{
  "n_layer": 15,
  "d_model": 256,
  "n_kv_head": 4,
  "tie_embeddings": true,
  "init": "normal",
  "init_std_qkv": 0.0267,
  "init_std_up": 0.0267,
  "beta1": 0.95,
  "warmup_steps": 200,
  "decay_fraction": 1.0,
  "final_lr_fraction": 0.0,
  "train_tokens": 885200000,
  "dataset": "wikipedia_en"
}
Each number is 500 + 25 x the weight over its row's rms, rounded and kept within 0 to 999. Layers, rows and columns count from 0. Numbers have three digits each. The size before them is the row's rms in percent of the matrix's.

# layer 2 MLP up, 1024x256, rms 0.149, rows 520-562, columns 64-127
088:501462506444500476508509516505445492501501507466478471519521493539471502485519506485575490487505547471482528480498517504501519515526507501501510493502499520519488499499508492497452498535477489
107:510511503528495557483468485506495529497502510476505502522508497490504467454519498486506524479536445510513487500523450518520510504514507501487457505470504502459531492509493468504476496479473539
086:475477497525554506437511451492489514517515517529477506494569501499541507513510493484506431473500455518443483496466516499485483482507512535541537481472503444499487523515533499493480439501520508
094:497521479547530493471480502477487525476529473503490489493492521497492491494497525501458491493517457535511497489474491518474493493539501491524491516495516530538482515512490506532485480518496527
109:501485529499516458488501508499545507522481522517466498461495506531483496488502497540505531480558481483511486458504469542520512482495489481499525480460508486510539481523520470461484463489486499
086:510506533505481496566511481454502504500501497563521551481484534491451464484473444506482502519498520511529528502496499511485481518504499523494447487494493550468503526501478505494525488521508510
098:477537495515497510520540512483535477487503533499495487481502499465482525476497527499516527536477530525508529520512486472471516503503489550532517515520475498495527492484443534486498479447499513
102:460553502538463445546498517480490487518441493538549464503497471497501478497505488493479507499505481487478512501493541525466549500479489484479453502503488545497529523532456481474454527521526506
098:486495452471523477538454491519528477471520504505515434537499473496499502479529490532506486498493528458438532432534495489500540539521517505498490489473502495511488488505514528496512534495483491
101:432513495542484473478516441529485514514490482490477439506544516510492513498493490486518532480506527486503569503500523467540506526509504509502516551481494485512515540498478515505489484533486528
092:527507500479509464498487495507456473495476496494520446484523484484477484466528494503475518490501512508495522560509536496495539447518513518524492502481491452467517500523486503465572461466561488
104:494498492474537530516554502530470489529497481468492510492484526471476470515528502458521492491514557494478529433505512515497542496512508482507477493445528499495500515513468482510499512543536504
053:509524465470494540471478505508484513496480528507501507514515453527490489492513491514438506493497514480481489547459460504475545490537502489477550493516542500538502497509487484490468485491488495
100:523528508496502482526496487495452509521501499544498444512507499507524495522507484493498505498529526496457509498502489503471452484540493490516520551481493507469461465492509476521510431498520472
090:515434477487509485531484481517510582540495522492463474498509511542533517468470486529481528548503458480521507482483482487456510477530515546497488476497505490469509470541454494492501496514474536
097:494502501523467479472460524509466491505494507479499512488519495459511498474469470509547495516463494544503478521507490520565420519446478560535528524484465457479518512524522531491507498504529535
094:529460502515534487459556522503505476487547542564513509509508502484528523504492522481517507568475465526507447511546526493493527475519524537461494538502516491498472457531514493513477510484498470
099:481510492487509454526541454480523483511529461475487503483518532533518475503504490512523506442465524475499498482493546487503485496510558523571491451479467510510496457498495548495474499504493511
087:449504549489497538513525505504501508439449543521478524485501473465525529518463482493466551464545521495521471533483521541567479541462483481442534539515495469523514534529526523495495478515500440
098:505482476504542497521576533491509526546507533502469520498462550532521472518481515499470490510471513461523528525475476486502514510486511517468489525479487536463482521492495493492526481473534486
093:441464459513545497519518476518507479530505499495476556494471501529498496499491508476493487474513469494509464499537541531488478539522484480500501511487515527512515508534491513524438512513477476
102:531512519454483510489470509520487492499504513531523538452490507484498494498543509489515493480483427500484488440505498528487525517515519485518496478503529450489480523457432482522482545490504494
096:495509487523536544453488512520551501506499488505501493517524542536486502498516501460435479510454474487497471496527495543508516514548530486458508481499538497498526510536506511496546491507521472
093:484484511506500506522478513477511507558475460479535502521500520512495500563500515541508537500499531506507501517543493533553473527524480487535509546540491515464495544516506507504480477490508533
107:532534552480527502470485498500508463500521485484482491529528555469552507550488523510523498478505541482524446489475478479481471505491522502537514507508484545465497487465539467498529489513495527
057:492485469502467554470501492493471517492543541496518510528536497508502469496492485507471487497501469494512510503490510446538457497488504513499507540509476524512539475506468489545547502464520461
112:517539493492530520523477501474493484533474509469466485496501556479475497477498501482509480526525471487536481483494456520489474494512472528498513532493454541494485529503517451481525491476502492
095:497486464506490468541480484468506543493458458446511530430503525508484521460506521470558489494485515511506512541491475501440492524521523519494474501504502497490490531482445495487493471485491550
114:498494492454454484504498464505480486545488458536523484525532526522508501476497416505506516497488487505490542529519500528565514503531517512478515502505515460475504490490530528451493475514521510
098:496498468532537481533513500502517476495518510524497521527546505487510530536559498492495465462521483521461498489514480479483501457558502504454478527462477469477526494468508509500496475495517490
099:494540502499505468504503453485494494497503508481462474458491486485470503527499500484503516506533502474447481497506523521485483498541568481509488468491524485505493481499522519485574512523495554
097:470510474488513493520535514474488526474545524518512514448534465491536482534504489485513492471548507496524471517496470503462493491506467521503447484480491516550508547462481490503493487475484499
099:512526518514501521568503517494503520482499450479515529564483487523530519474534515523501493515510521463489543460481495479455523493514480498488478503541493480517510484510463481496469505505492534
082:496493465499467492486498523567465502464475509506506495512519498528518497514489520503497517496462485511484496526529515476503474509476456507539483538522491531494458504526488463511466518533500498
099:488462492496465507503488459500434511529471494518460514468507470500491474479508483507524506490496547477505465480488515515485510474454541482497488490488491507531481508491495513547505518528515463
095:478514535529471532487532498561531470522495484479514483511466511493482443528505512442494506492511518524455514509526484512482501546499523472422483514454528545483493548500481486451453511508534479
107:503520485514520479544457544511462547471540489499520498471506504472541486557469489486502507511535562513533467567500497503477476474501495516509491471513477457495478473513498523470477489512523505
108:493510519450478499493521504482505492494508478448475512468512488516494505513515518475484537539510553491497499501525538521457508516501489532497497495455445469466503504482499507532524522476501482
093:510499494517502499497469498508485525499508526487484511491432500491509517495471454478533492499514512494481454500487511523492506442511466484422483512521510468482494471481503497493523490514473532
116:490499471512491478494488481504499467516434446478499511468494522547489462456469494467510481517484532479507534489505533493476508554527503529484509512516511486493486506508513490472490506501525530
098:484497532524476540440454500498494488521477546529488521476503474521501508496533548478518545523540496500480451495509491484512482496517484494538516511498490492494526487511499457483517471509480497
100:519481466467520519555503471434467504520461523484540502492475506467596504483514547496507487485475489504509460516469535526483497539455485515512512523510502498504455524488530501495466507534499516
101:531514508472459492491498498487458496485480551535495481483470471496492492513509504522521499479535491463473500496490536482471524499527470486493470517517512480482488489447467538495527508511539533